Each number is 500 + 25 x the weight over its row's rms, rounded and kept within 0 to 999. Layers, rows and columns count from 0. Numbers have three digits each. The size before them is the row's rms in percent of the matrix's.

# layer 5 MLP down (transposed), 832x320, rms 0.0982, rows 755-784, columns 160-319
110:483492483496521473501538489444454484493480453486494496497531534449516502447487479514500467504504521477531477467485505452521535487540526518526518481531487524461489538531517444448516520522494494464520529499533520514491495461427499514466492459526525474506500482563524485493478535486533529524510484469531497513495536520531505480509511537495513513483490516502523512485526501484553503491460529477500516487512508478534542539484477507469471526545506503505510502518493535534491507503493483
089:503507516544492442517485491468515523475464498469502525471438488491522498522456510475496525513515485482492519500445484452502465509484473488500482501511498519516516488514537513549497519489488497513510538486495511515454501525466494501494473503541478487503484498531478479473500474484449511512514493509496499536512486556531493506496532508494463428472517498509509504481491562517468547499515507502516497493471513508492556501494508471507533469480516498487501450467494528485532479461486480
100:523478493508482467505433482487562501515495524483504498536504511485508508513516487453560480514555481443470447478524522431497543512498484499499454513551513507485551494495468521510474566523542512549493473482501502480538461543510513545474475511512489487496523482501536524517474485518455498500539500482462488527483526509553481485514483519506536517497514464534507492500514508480530501528540486484513487473500487517504507524477475460562500488506500475503494530529499519493515465497493517
094:524486492475491507485513483542541554566468482459542501524509544524485509498461482520492486511527452482536483516481505537491488510484505503490523460460464487528489535489480524501507519506481479508491471508546545472459503511453467506524536492488508517448518497504490508490519522494487543495476498523508504514460522479534539521460506517491439490499487485500472499503468521528472505564480473508454522476497502520519506493476494453524530443490531499549526482519504491491492461494488473
096:517489468477460552520560499502436527492513439489478494468465527516508483495496518530525468530562491498548494508485450490476542524491536515513514487517524474506484530510518534503481518502547502448556524504492494532485516499487527533483480507529508485497488527513527506485496504509521491497480487546473510538515490513546503520511526554506484498528483514481484477501493485530498478532478513511471509501534546537511519523474483468509462524544517476449477515489479507470518474473516478
102:516504496518500495502501513491498519494502505498481486531487488517508495475467475509509486485517513488482513517472505479497482468489472465544521489467541504497503494500499512496430500494495501477483481494534550489482527510528499501479519503513511515498487570500474471481492508486479558430522494492465535480532508484483506452518522487429528481591528511480502496465458506512489452487488514464479521488523480522470499512503483468474523482503541473515487531488452494501513506471529503
092:473497469479502496495538483498523529504466489500479487520513482492516496492487472535492469477454518464524465413485474447482483513467489471484498470510514520501499464534534518513515527496480462477540465492514522491433503507486489521481480464486488476515478472487503488544456478467518538483513435497477455483521500506462533508494480548442511550535487526471527508467465501529551482505499493517490528507515505505484504507474515511503510458463519480476492483447496519458468505484495500
092:528523499500500507497489454506548479539493500516454500492452498516534482510503511467488465476474481477490481515514502538471515479483424497478495515465498505492498500506507450510456507537478497492495494515477511511542511503489551528495453460517462474499508520471446482478508456456526500489503487474493487488500487497465477491479529483495528479524469558503508512501550576527509513518457456484510479491467504477504520511470453508497459499503512486489492500544499491497544476476495437
088:496516478515519517492499521520539481527509537519501485556497501541518520509508504515486504542474503477487461555474532532465512478474533486534494519451506491485496495486513518521469497482469523548523511521500505482503474476439517498524441491509471515479515460492537512544486502481501497482543510477480562514473510493498509492483526502487498505441521476558495529462486487491509473465529430504494465514496521487543494542500519523499484516496502557522507475467494491468506489559480518
095:532491493501525478441468546498486512492425548535525503486526495509499501523492539498521502481463529532466438435541509490484469475464485511473512502444512516561526489502488524523465482478460481490513485538491485501483499496517514487481449415511470471535506488494508499484507493496533512488515490495491420507484522507480501494506498555496488513567505503544502518507473544456533501481441538434468510476521470474503515508497482506516518506509506544484489511527500535495538418513497517
092:529501539492475510565488491462518520452471535483495462502487467525507515514512487511488500529452480535505506531481482521514551518494485488509487499521499498548503511501520540467545528500486526511486493493475514511491498519499506472492506527490520471482479481507509505487470469474512484472490509525500459451518486516512445499528496514489533476477533525507518535467503530533528498476474497501514543482486532460525485481552466520523482444517524418480442512525461482486479492511515514
102:503512471486481502504534499503521462474479496482476549524525515556484514506491488500529481533501530514502515476465492480500527510497521500542490533494524481456480484515436506543503517462508512545485480478466449540406512478525520517454500540502476521499519503494477496482545475516525476493506473535496488565514508514526479465526484514488516496429493490506521503533535499491517530495492559460478489497507509475492502508491513497510522495493501502458448510505514477508489498520504541
096:521528517534501485514508519483525460506489529479484528509472530483518508492508462487529519486509490421496498493529532472520491516510550501454506523523474536542495505494492487509486536510465529509496504484476465509451464574492504518508549523497485469481532513467456473508492496548523473496492483555480520497505468476465528469509478505513434514474497517515517514511502472476521523486491495499479495512477488495488503490512461465562508487545469544480472497504509504521529486467503486
088:521511474557459481546464526527457502460567547547527505524549511509497527465466542460528556526473528522484465526468525459500556503528480435480507487504469475531537500461511495426486487490524513544496500492477491553518527503491492515505508469537478516477494464542476490481488480484513496490523482537501483500516492494479442548495513509490542479486503561494525520500500539499479534511483472510507536489547492464512501489493524487465503492473504495479478487474485506503464552542489491
104:480494489472518501496484481505478499497532487517538526494496460497495514522513566512494518489528501497494502514456528488504511518485488528490518492464525475557476501540545498515519508564521475509498509512496491534495504526565493514479509452494508542547479520565522485518507495431533483509467551442484502509455458462519526496489495481506488523501493489496519505518501540468519497453482455465489514543507502516514492485503448520453515539469486489517496490521511521508541516509485498
098:523521512474596531505453472474457512472438513491527509477535541447503496549531474510479486499538487510503495529511501436459525499506468487526475462504496494510527498495489498488466520482528508495496503486525547513504484491482479479510462469510473515488498525510475516516496470471536553527468498471527496504497505460496482545511475540489536501501520521507485482494500503503479471474484553506537467488531518542511522475498507509491478533527484486498510513499520533485487495471484477
104:478502503452540512464456511498549498469529520497511505513495469525557499544528506459510480482489517475485453481514464507533486488499527453466513501537516494498532498521527487479446522499481490477476529463489516539518466510489479507510574506462516501542527485496552503507451523477515481511536514538432563503511538495456509496513518487527517489463480492540476501477523482524476547520506505527507505493489517508500491523505531511490473514490519453478470517515526503498508441500539477
102:512513512471504492481477547500491485507500510532515498482477497498510515483569500522511473516496570503533547514514502515505512513465439517478499516501504522546488501502550481530472557505523489486485495537495488483527482514558500495491496506505483505501506494498462494523572495505505508500522504486514500512503546510544486482485505489520484511508507526478501490515527534486490552434535522473449544498529542529493506500528507489509546515493489489487522479540496459513452505518503498
086:524504544516538488549459514506426486489476544543504521553532511505511529559494495487515552532471514532486480558540492552478499497517499499474523518494492487477481515476570532432523515512475498534548480508488482488507471500483524459509494470534503511527479505461555482540475485509464500502468528532525560489504489500525485457468439501511575526476502482466492519485546499516519487506511481544477504506507535486499518485497485519513491530441487487507504497482495461476480530535501485
098:505484486519448489488488500540536518504460468531470501457512525504515501487521451479506476531522510539511463468454521534519541509481503465528506496519447492524511493493513455486457529494538484481468496535512515506504509516511515538511478478491474526496539504524478496502487468509480488475521508545495470535493532503479501526502524474510472490466501510522501530470457501486465469501509520475514474478523501500525524480547504479540512512519491459516504508499470482509465507510497486
105:494486482521467515504551503474515474508513478454451508493523480512507498472489501498543533511501505464494541465466475503493540519489519527470526525465478508518472488472491508525498487507475503504594498512479509469480487513493530505511457490522450525500470530527496524495547496527512504472515464510517481510508488508533492497500501509485451449517511524503514466516491530504517494476497483548491503512492516455485498494522523516490528512533497484559527515496485495499514500490491509
094:485483493497476550501492500528491500500512493496489494490502516463548513465468491503507562518529503489535489465503527429504509494495487481480480496450486531501488533530539480519498521537509566468453502564473515470504529481500459504460481519503481501464519479493532512473524521538484468519542506532521508469502500527533486491482468555540515510529507491489492499499470471528463470505488498493490487496483472539502496485496470510508525511456521510485466489478500452458522536518511484
103:488515468527486485463474492512506512520503545555509506495509510468512480520534517485504480493514501455510482538483480503522463496565526438484489521521543520477441479514523527487520453436462464503526525484498489511487530490519499503519529477480498530549516472506503498453532498484485497490455502560490481521468496580500493523493523476499529528429499508522515452542512471496489530483491497502469490534435545516481464487537491516517502550481503459482495508507472532497470531485490507
096:489528535526478495480513449490505488479484556529470487464519473439475480549514464463480492498500511509507481474503521556491473528488490518507478501496534481541480487468481501510484479529508472553498505491481490507460506524534503515456461549515491459514492475511485491507522488467474496500508542478492533458488471495532503499511479472488483501528493523525496495511451446491487498506479527511463503513533534521422506462499498490472478475508492498498508510548481473477481492482494492
099:484525499492483522516520506493548496478534519481453520498495477486478520496479499495518489471514503497531517486509493487501512530471516484511499512480529490505473488497495528494505480502473517516499471500469459504531481463541486510459535470523464508516544565523490462474465494498493444537516459512486497487453487484533481498499505495520496458480504510491465504467472482473497477501506491505501525496504490485483468490530466518502562420523508477445419489501473496485525515505529520
098:452485475497512509493488515490501502517492471503505531512507496520469494534470493488543477502481538482503497495536474489514441443523525493460446488453519493498503498508512487476436531543470488513509490455535512508465499473494432500488504535492499531514509513490504540518486510564473502469531515523464498460506472421491508469480473499455526497516517501509514512525485542485499515508471472526487473524502508470519444510492523501532470490506514500553523524537489490508477520504496537
100:518486473508506509518569541504470470477548511509514506504473496538484486444520529533534481512493513452492484494530496498536479506515537516485489508532527473526507509509461448504505449505504530512491509517520466508543487508512515519564484514529501444512473524444514488480505521519536496523459535524496521524486520510483542472511506435503490503538491518483502487525491487479502527495538530508451494530466499494525477486539473461492510521533490505501498517493499521501494508519511497
091:460503484498467499493497529465555501535488497511487499561507492423461525443516457500496557509537521505534563458490518437480483463418484554520494487537489474497533476522543511561509464503485520521482477498468514492461508522524459453532538490531501486470486510529466488543526527474532509493499488485509442546503522473512523524479479508500504492552507492475510469482480492480495504477492477512478519531552536495481513531499501524528567490536504457511508461508504479526522442531506498
105:487494494476475496521561497511497526519518479508465504419495551462469504498499481510504488512526485499477493508502501469484530535521472495494480488503445522523504527475510496477499495518514477509521490503529530489479510492480480522489472531539473484524519471517486544468513525523508515516538513499497501539474474465476511482482532497505505499464482471492469513519475481436502478517454477503462489492481481506547472497514516521541502498513464497530558467526543491551510505484530541
096:520518497506516479477483482533485505427467462493516488547516535495488524493501466491511568487496553482467434515506464542464455488537481488506513477570517520500487540481492483460519514531502519541502512564505494506523501493502458491518501548492515475559498550494523488465535506460548501521517509517517471524480501480526503495492515501506495462502484566522506516507518510468506547485523522517525472486527492514485498459512491475511470498511511516493494491494513517505508522551511489
# layer 5 MLP gate, 832x320, rms 0.106, rows 756-784, columns 160-319
096:487475534500485453492484499487475457487546471453488481483490524475502498459510461550507516485493429514500488532500503465481488492520489447475518499475519504457451473525493485513471477487508511508513517506497517556498502515483484491501484503489517517513519460505514532498493545508532526525530491472491525512480491471488505523527495459492482495516511458478502495523491528454492531529496509480458553520492530544555476498533533509493492531541426493502487521540492530517529518511458509
102:485477504502516546500472488512472465466469517495498507507531502516452487464481517561461536473502515512499524477502516476532507477527489512529527515484507488540533495510531526520543493492495495529485500515505494515493475500447485446472529504467506459509493537470445516504518502462535528501513494465483481526502493486473487505482511489484527529517470526490459501529480487454508497520490520513545535528490503464514506487485501496470539488489459507500488508497501517494458507483520521
096:481503481508535505460468483478505503488506478464456489558514507511500497483459479515489464503511531503530456492529507484475517501532502446509501515474507505526493457487512513489521473543481545503529494511512531478519494470472504529513521527486498460459510539492484531494490486487497489508488513491437484469477493547573445510526478512442485511527541505457484462508491533485481464476506434505528513498508483493503491527460506472527530502553479529494530528510501523570517527519509511
099:525486494512514513477492466470459487524474512488507521480459500513512486479508564516515497476519536494521503578510493527498471519506528454474519475483490523481480498518514501465520484497511468439517441520504477545516501501464498486505508511520519519511511469464529417516531488505501481518526458491515513523503458491511518503477524517536484536493487484489498489478525498474511480483518451509489459520506496466497489499531536532472455525501517492489480479484483489508514546507470511
093:518519495529457473473499486487494486492506497466512483497439501497475542461514540521486479482490494435510515525456500490476519507492480478552497503503508489554503503495476524504498488488560506527564510505482513484555524515524465505531558498503455479511487484504509458502543519524523509515464511519493482545506478495481503475485482501519495493429464486513502508493493500481458461489492491511483482546499472492477488514491522476464439503480525479511546519495523530509506534526519448
095:495454528529516530452432463514487491456479525533517521472454485475451470471491556511520479534494497527461518507450512506509471501531470458475537500519581503533494495445488491513460500491519521455509496536492500495526500568503472499510518508539473511483543502515504450497518500516489506500530503459546511549473461505451483522538483499489494516470516490504464460510502537470517466520514490499507487506502473503476458560494485501494546493521470484516504515497473524502487508532478523
102:449479469494475504487517487510473469483496491450518492501512482477496485498520464462542534548517519492522491495428473481507493479548476491490493510473499471510497484516519494484509501492509504511478532525531484545485469515479499526566517508490470504509546518464499490454472483514485523499473471473538529498501508476492538509526483528503493505506472495510501496505471476476516490473511506496466505480513421520526483494512464507522517527477433527514515543498518514500483511516484486
096:511505513504508479494487504532500498492493441453460501528516461514501481493542556476528564457505518496511473486504481543493477457509530482461561468507510528481498470493515494540486512502482494479497490489505496475497536510505543494509497487502500521474509523488505506448512470500497554488496440536509506513475507496533482476477499497518449509490487491521533460534519496538528540458532526510493483486524518455472508528488539486532458505466489494503467504538440516482496423538483499
099:534506471545486513512461488474484509457465499488541497449516490511505475482471502514508464515537499522443475529531501492495513512540537464513480493449518472490518487463465472506468471468520503541472510514491514473491522501498524543495522490467476518475524475490487526527507493500518487501492486510510492513505431520455520518486523505472508452514494516526504517510472486523492483521496509501473523504493486513520524525484497485516452490519483550471537504507485494512475530502544534
093:467500511476519492505547484491494510532517470496494528512470524494511504462489501503507525569507486473518503533481513509481511483529505553503520519503501497521495509500507480521523513495542459498522503467517507480554502518513482549546490504491514505467496498488514499503529513525519507515480498458510536559506521506488506526461506480472472507512538492484532493501504475484497513469498507471539475561468523468501450555462533459470525538483534568489508492498498483484523453535500476
101:492541508520498459510523549455496507502464476523546516482499500477512488469530472528495478532550457507513471493528545560518493472506503544460508478514492478479525501504482483492525508513503505536487503507552491471454465493508501516540517544492535503540497419431501554525541448466496523517478464509515524493475472503487477525495507505474508500464550483497474493497524543489501505521502503509509509515459512501501502493438521534463496513516485517475534487491500543484517517507488498
101:461505511507489497477489484486483439483538517449439512497488503487479459475509549407527515498523490478480481515467523486512491507500472498494512490511515470527489516495515501487537471544465543500463493554473515478505524489450480482504495482502491481507490505527500506457520531502555494524460472489519518491489517469497510526522496504463504530515494477480480478530540528502462536512520533524488505529501517458508525535510508481483509503524471477525521490513486556463480487501497514
098:444533501508479546494483535507499504452502534516500509576488468504490464469527486475512483481481506475510481501481538490547507527505471452510481510502503461492511492471490489532503436529510526499502517497530520484495490542498497487503524497525435482501497542512465494488538510481487486485490485557505507527512503483541473508491505503459488466514503522493519488493523507432524500470493524487504457498523497461499525520483462479470498522472475515504510535463515460512504535498542508
104:500500482524556470463473519505469501506513530497492502452502484497490467503493511477495441505509507471567504513499463477513503496519522509516529487473534497529507462456513515511539494578523527513564511475505514508529537469463483552503525486480514498555496472543479520481550568509586527496498500520492574494519492486494507500465530559498489496506498488474508481546511509446551472522475469520497502525497484520519512463509496488516517511474451507484498505536461502549500455484481542
098:542503539475437501485486507495500478512493467484453521506446446492488499501490503479496543499493513455517515451505462482546499482491520481480487507477507505494454437526480520531533452511472486471492519514497502470530439526481463484473526491471485468465465454480462481511504520526510471517509482506477516497488494506502487496479489502512477504531497489480423465490522485506459446540517472520488516492429490489479462465501514479499513587476495502473478530480465507523509498501484475
106:458518523515512489535523501509459454472499481466530531497507491493526470477497485524516518502515466527524526496484513490530477489462472483501512497543496475507488488485472534509517493553507521581534467504523526474529485491515419508522512525503491509524529518479467491527529508515520515504492462475508535498513469486516542471488508485475495469506491496487478477492497497457485453446524473488485496468512452505480470514528495524493468487512459516423512504504484480516547490491510543
103:464503485474486518440460497470466492471491477484473508507497494558514485507479450463487464501554499495476559512454483507495496481523517481537557517521522508518520482477468493484498500485472516445495501499486549462482480544487508461486553506485515489498513447516475473540499481514491521516490529495499526484451463488507516507490507557475481531486487451462460501533458511535509457507523471510457485516467521507483464501508522474517496487508512505484482481495447523482545488483497506
099:478474495477473532467519499476496506549480488470494545502488485495526497481479494518489482499514534492488499493484516521480535515509520499496498520482471501473493453488461487502458483532475473507483489483468485518502541532485517485532467460471484498499461488486510502489544476521497516538466504506500527516507504502504476554474478522464475499506476516493498452521514516543474494467510498457474508557463511498521526520480480551526478523494487469507519502530448457490529532556549471
099:503471453494505542495508462465486459506488534489519490583510464455492498466468480509503530493509548475474502518517521497495495523529491508490491532525487489441503524481472493485475457520504498552496462460510499513531495480496489485498497496481495503520477498525488493500531521484506510542481521495498486473494486497505504527499516469471511503499497522471491504517513513515529472508536501477522489516502459480510473497462494522494516489500456482566453494513538528486558476514509508
101:492508497519480487519501491506457447494514496526463536473498480517510493446497497513509510499548505518531491498496492505466506440504528491492514504478493503536513488443477465522476530508547486516509484483501477526466449491462513494509500519465537468523508522502476461484548520521485517503465473477505492508510490516532512504473481479483478469549487495512526442528511485492494513506497507530486470498466481482514498505453501481494480525510496548495494507530455510490512462455502509
099:501509527481490557506448532460477508496490462530522518516485480510484489503523508497500544495502462510540470522491506487482542489502526506484527500464511500539512521522506489555472464492520500472514512521533523485456494467510490478498508531494506541463526479504508561503520478480524498506498511512507495524525434501529489537503499508480491485495533472504531501475515500486461447516544456553509482514477472502493465473513532439537511486473510510505496493473493522493474511500458527
104:520543459501517471472502473504451471496507507487520494513512547535504489506535487442508507458473467516511511499469479517515503478480481490521489524508465500556480479486491470512519517498528489472538514508503516501525492547483523504523552525494496505521466491521490525505525549508530502532497479479504540489479514510505538467473499536453515457489474468470506486531512512459500498500492470483526553486477490466451474519482571521484493512504498491539538494492514468505521536506558508
103:458541501495446528477510480486470488497520540473538497560501520501509508478530475500498499491478475540515515475492480482482504528502445488494494474504508482500489461465489551474512479519503538486468518498519512490504490500497425520522524484483491507557493520461486529541500499490514492484504527526535516480488480475482549504493474480478484467533519491460461521488527509470515478489530530479446496472500537499491472490482457503436458492510465467494498502524519510507487465500557533
102:442486456510538511492462481470493492462503482508519489500510494565508496472490511496493524522512479472531472537488470513542495472534481536478495483506500468495500483514498482513488485523489461488519515502468504499467515504468518520520512495504554482473509492483495558534569517507521554487480516502480546490481474505464520482488453492474531509528521485486499443529558504507516488502514488501489473502484530515480473536499569509478448543493473539498464500488505485536481511494516543
099:507480502495504499495478492488488463499474501497566488470473490521549468520538531545507481533487474501489494506525483539534451446515460472512529526470520485506519494532484522494518513520506491461533500510530460552494539511494534486506524511478471495542561483473479447453499531468499520460488471502479517543476494443545475515484514542489520480528517505514489569542519516499533439474507500507466504502482518490457484478493526510483483485497521485493493505504479485507494509546471440
104:486519502485486541502504539475484480478511462482485503497503484548502487470512534522473450482518520457524495442503440524488500492486479517474531471499520499499509489501505484512503500456550546525535523487474506537557491445488507515501501528443529504491516514530527514522500511540505528506431483506470489515470453455504491555530506516492467458539494471526531469521483484479473535544500497501483531518456506497504505438480519484540503510494493509504495495510564514481507493510498480
100:527492524481500516469474515474482473496532463507511490511446476491507462487501537492469465528488475490531483487505461498544549479487470465539536513474523482545527466473509533495477514499507499504515512507535535556490513559506521513463512522473458489528523510499481550478482541531525511516525514485506537468474481487488464503482528511479529481527491485482455482546497549514533497469490472485489519531506484481532486492460472474524547517484514508495498522518430499515502497520469497
098:446469519529503462522466517535463495534476487514510473446515485518526474487494491533490476525518486482513507538514522523552547543491507528489538509495531487492506471483509504472503449553508439515576504476512492478488514508532518534482548490526421516516506514505445461507546479499514563504506515486515531514501493507502500522493473471488452494527521525513505520510496518521511493507523527488508489488496473488505484522469502490481484509580487524467489524513518496467556498521485501
100:520516495515493496476491470512470506501447502486492483524521510543510485508482506515456503477511478502472514499484490531488518539514493482511541489457513480523489520451474470498503494511482500490510492462509504454522547486451489468519545497476459498505482534493500496489553499508483516526501493490527464513465518526540482490502529497498489465521492517471514450480542536472524494507504521523485527475507493497471481488495520522466505502508503511515504530482475513504487481497505520
# layer 5 MLP up, 832x320, rms 0.109, rows 756-784, columns 160-319
096:520531497493521517494480494562488468518510465481477481518501535540499509502495513475467516480492473518479457510551479502526539496540485530517538534520506514488466507525471519469483454521481480471484537510521471481513489505515499494468508470485525482542483523470483491539508557510557498512521521521484505495483484507499514506483487530471536521535528483438466537507512511487509533484501460497510510493505489498529525498563542498483498497501470466478509485520491486494514502487484490
106:487525479467511509479504524526518521524507457521499486544515485473488495475495460478463491479469501510492489478523480504474548514453485469487483516511476487527531483492516510491533489492468487559521521483508516517513517540534500513512556496508534503515461551539507452469499485521489508458543485508542492506513520482507524491505508480492488473497501470439496484466510523496504531485502504503482498472519477530540523471488495481540492482517517466505538520511488521601487555466498561
090:480496527504553512444516521487512499514487498481508515500509504511480503470504507531499485490538552516510547487494523509532469458457516478501448474489534504491492489545493504475459516520489512480485487513489467530534548515518468511490495468509529494486502510509502538506496495458520482447495503542494497539463506530498426540490537475487527545463457561548491458546513505475455486482460517456491470494510501484487524502517486531524463510460525497493478492488566502488525554496473519
096:466465494462498484473520477468517489516463520506457504540539501480511521497528513493514573478451490491477504507488529484503510469467484529498493499503487509440503481476504515485513476505476481558520510513532483457508494534457517505482500469487506511478471480464458519547482530484469469488513506464496500527483530497502498504486506501537509529491531492454507550483492540509497483478510461467499454479513492475495475480504518466479479494522486538503499485527485521480550521458531532
087:486564504495449484532481459481464482488511475541558541512505482479500507474551539528525492504510495508506498503504474556466495487469515559481477497501496467512513513505485508527577505498497521507475522504544507526521479510542536523500540517534506468485490467505509528513557514508502518541485533522520474512488478509502503515517503472490455541498509502484476473546542502484480455487486508501537517541502507505534523473496537519526474526487485523492488527449511481495499470505529502
093:480484505462499527508526499514490532533508476506515481495460476527541514492528514494485520514560508498512497530516494549555486485499502474539535465459526526517486484476455496519485523500485464499538483453459547525490520446468491493519501463503549475508541547523508480518501446477500486493461516472471503480464508470495502483504502474523501521540509521506500454507521481504543496469502507502481509526541500494519477528512501543500494469519517493542503476475503531493541466458521515
099:507483468489523512503466522461488494484505471544473499506476479542491496496505509482505554481496444539452520509437534512459481502546482490496465522488476501511503475546521520500499492478482534467451492506528522463472531541470472471549515517482484483512532490502493518517502512519473497496481481460502467468510501512505542485486479499508536506499491467526502514498489505480494498488546474519546543480539502511503480492527495504549516505478489570481482497525429465525444508473500510
093:490498548489539492471531504499494484491468535522494524471436495460499471496495498485478468507518490536473486492540493497496499490495470511467488514504533489504519460482493476508510485493537481476512446449535485524541515493503524529504515474524564494513509495474484536496476521475546480513502477506529491493451548515496476499507443468504459523538498486473430443538490511494497492499470520470537524485547528543526489496490487515510503528537512499488475505518501485541538513465491492
102:503483507501514525492527524466500478466494510500564485446471505484528498486526494465494519552489452490485493506481502489493505554529476520498549460497506494498510465507500490433489523496517504504520501528545532483485478494477515512561536501518500510565542499467521485493476485444519499543501496480427538506499501476503544514505479483529516482471503507496520560486523485468504474496514442513510501495486486460481502438502524488458476463520515499498495541457450531488454495494525466
090:492494459463549493441511515506478517531526445501533530503523480497519511451495529472479496481541501458507468467552516501489460475483500522491509500479480489461485504501519504501482470497542500515489501531500499496504509507508478532494508490535448488493492528499500473514543540471492512487478489468552537537497492484479540522517517489466501511510518486495526444507516472473473500486520519491447471529496464497471515502451518480474490540491498554506502507478499469487514487450476501
096:498491528530541466470479517526482506478491520500552488513461518514531490506574501511473520472506473486493477547514460529492500504508504516475515492503493484506533494472507492471502503524490500501483504485482498473520506537454499501552593495469531469501491467471468469529475503484500486481488506515495474478473464543472522519538545589472485468503506531452483497489484486485520457488493457522530514523449513482484478547498542481490471496487430534491561471491502530481539478495501493
100:458495516461505505450535525453507499489497545459502519501500506514503483484526545474496497459476499493542502499517527493512491503482498521450530527463496470507437489500496528464477493508507513485445502513458533496491504448493474528519510513525481495525488504499534511462497502530527495528497505446503520520486481535527475521463524509475522503528460458501466508491508506493494511486529506512481520522474551550487497550506513499463505528515498488485520511533520497484552485553509517
094:552449471487519502485503474472495487489512522533474484471520498451539521521500504529485498538496529522528531491519458504466518480513538505481523522499525493457504523589525481499553490490467491475525503513495499520479512484508485492491471475486557501533497483478539545479515430475480489549532510489480491489524517488504479487496487505528448511474470480482512515480531509479474497492524498480504518521490508528497498453501491541512525508505480505505479430505505491517501528498496506
107:493505494430466547463517508531500509553471475469512478496519497497526499473510526498531479490525480566482464496504497461472532477454515488489481527553487452483518499528527502513505496481530465483500514508472495525506500515493511450500507501455484453480480483478518488512489431483444499489444545508507461505521520495508488468478454499484487499440480520515448500467486469450487547517456532506524526523510531485460514503471546493503496491518515526530517524493506528451490496541503527
095:493474494513528463457523479456506477506531486519520500471553490515507487481483513528455506477512510445499525512462490523494489473475536503490505501504486490491532489477491502472522461500483492502493511490423513501476499517558546541494527512506520511509500486502510524478552494477485502501530501488464495510546472525483519496466512481537450456507514506463537535555515473482456500500527515481459484505479530515518496511517532547498493473474446469532513506481494506552475522507518478
108:501480506501494482513538498506481488491544497486518496495462506523459516499506529490513519489499523502497547496481510526522512512487467517462499507491481499495529508472514570507511501543489484539493479515468461492514524458529454522498470523477514494504452533474459492486536472517462522480544472512478519536493450516509499493491482522515491532544521448476473502487482518498543488496484479494472538513436511475529505521512512501520496501467490518484509464493489464543469459487520483
106:475506524506525502475514533483501470490484502523516476504498529506511518540496455448532468519512486493453493529485474514503494453504483517547489508501505508519526467469507494502537480505479462473468559511554517467495513465518503488482524499493521505479501504464439521504514487518513516453482520533527474473516459495485485494501530579491500513541521487494471530520503528503494466530490516564510481511461425492505490485491521512517513485516489504454530455470562482561508539484538530
096:520536461463522495525518454490499501456496537515526467505499509488486510499556553458527512461514457500532484498500470510520484477491499488520525484470518494491512507537517520535491496473546518517542533500535503463526510458497488537476504535513518509511528486494481511491500497491528462471539481513535484473497521495513500468535535472510484510509530498530524513494514484471518496522462469507555481524549468461494507505506507456502484471538511516523508526461526518505488514452498499
099:491522493539479454481485556472525548488499498493494468524495502541484527510472511465500522459516512514490528532489512515459528507526528494486497500507537491504480531457540486422519495528467495525457494531447486504489486512479531501482495510527486508466473498481476516521504477506514487528567497501544476523495480505533506490493504522522500489482475486491501516515485498475518527528422442493552477491488471514494553495496493543487484490534513511526464517501474540491516497518515492
104:507480489537464492506493542544531457506477481521493494473465451488489498467549467496485492535484520506503506475514455485473499514541496495519478486496479520547570493501530515513466550474537490461437530462511482490500465453530462453494506499440491459484533527518508444522481479560497486498458551502464464478544484534504524487483486505499510495489510497506527478517477488528533497518475523500531493512501467515488471530484473480525528502485497519496492422513515543486490471482540468
096:524466496489546485479512507500515494461466508485496520527506508510458497474488532535514468503507524495468511472525541514487507506494490549534564497497517453443482511498515519480551464484520448487512491471518487508537524479485494502559468493491512576499489487520482499459512442491489504503495498539509514544530508491453454480512556543501489551488497523547524536515514533449527504481486527465513504490531509528486467483500485526505532500531477486506538469503503533540491461514558488
112:491504475516489487524467519470492438475470526483500478481518565509496515475471503501508513504497478531512486499489506530477497503479524495502512495472449512477476507538491491503493483479465515465537497524475500489487494531493468517503511490521517465447448488515499522470483487500506495492489453446464512480504492506525480499520514486456526461489503550488467501506483489510469512522507542480507502526448499466483485480454500472500519505507487541546528484501507445512538519514550497
101:516490512545491551546498509506512514493554501496456459522476513517467499477527510491505512492509504490487532517550470492523477505522536512512502503519475464530494471493527518490502502522498478477551524514497478528574526525495507487499510518470481488488488526548504492453472485504495497470488446554480546515516509524507484519468504500490488528495567492516467524488488498482494486564545510494540490476520471476519467505499456517506493482500499468529467480539546501492513496518507466
096:480463529511529473476474492478493482510461496523546506520529504504505494512470492512488488562549464495464443514486509526495479465541464500515514525501511498501512517499501497499463508493553504469494497495539528516487481537469500519536497509498535473490509478466543529516558501466504490475465490502521481518497508498492506544540504495454531544526508484508513499516512484501524502505496505486483479482515496508531499496472510458502482553478482558489500510486520485489516487476491471
098:543485496484465505505512538515514515511514448548462503544515496469503520488484465498487551493493520523480472511508577472473549519493504521518470499498528523484503481502510475431502492505452524531498511536521513475495460487516477507481499532506521497487504499500500482515522498509536470544461516485529495523533522460476482511482479471511492487495499480474475536504506440535495540520509489578522480491518499556547518523457483448460515519486491496464490519469491514450458479485502525
104:504503505510497437524484505516519475502477510518479454492505520486507497522500498504508509496473529529479459526496536483508514520524506446506486501514504487486483509499503498452532502533497505520490480505524451491473533539534493502506500485548481507506498509512478510529501481468534517511532464509523491522513513524442456503520497495531500544480519535544472513515522527493528536485528492537525529500545485502468518534476461484469498484473507478499490516529426476513529568488469466
097:536466518523538524451508525495504501504512500478511508533543480468538487513494455526517505528490477436497490487530515492498507459473496484526482466501537505499515521505446528522471530487516533474508580529508507556518497541479467522474470567535484486530548491470469514482492482513512495522508512468542498470542547513467488490480484529497514530523490510483475497516470517538520458482526507514470504506506500490513503515493481503509513503500477489488486486528477476479545476507513482
099:545541540488480483491534522568469501492514552532465474536541486524526488508520543462497504471511552480484533509502520521487456505514500505488472496543478536477525528511507507484535491472428519504480469506476509517532454508463511491509498491528510472479469587479538470533468509517499528478482527507517509465508523485522493513517497485510453504502479516516490509499487460503535500481498500529532480496490515554506494473494479520503463500516493508506509502448472501511523510523500525
100:484537478516507498527486498485504496483486518495549490488506523455512483483534524510507465500486485501539498500526504496497580470500507546495488557509528509490508490544483499514516552511482486498544503493528503522474507561532524549467505481553509537505492491542540511503421507445498532464485510538486515524514472521488497488492524477507496512467518488517477525483493467483510469474463495504504499490493484480546483517480491495510497510491488520473509493471533502594513482522516496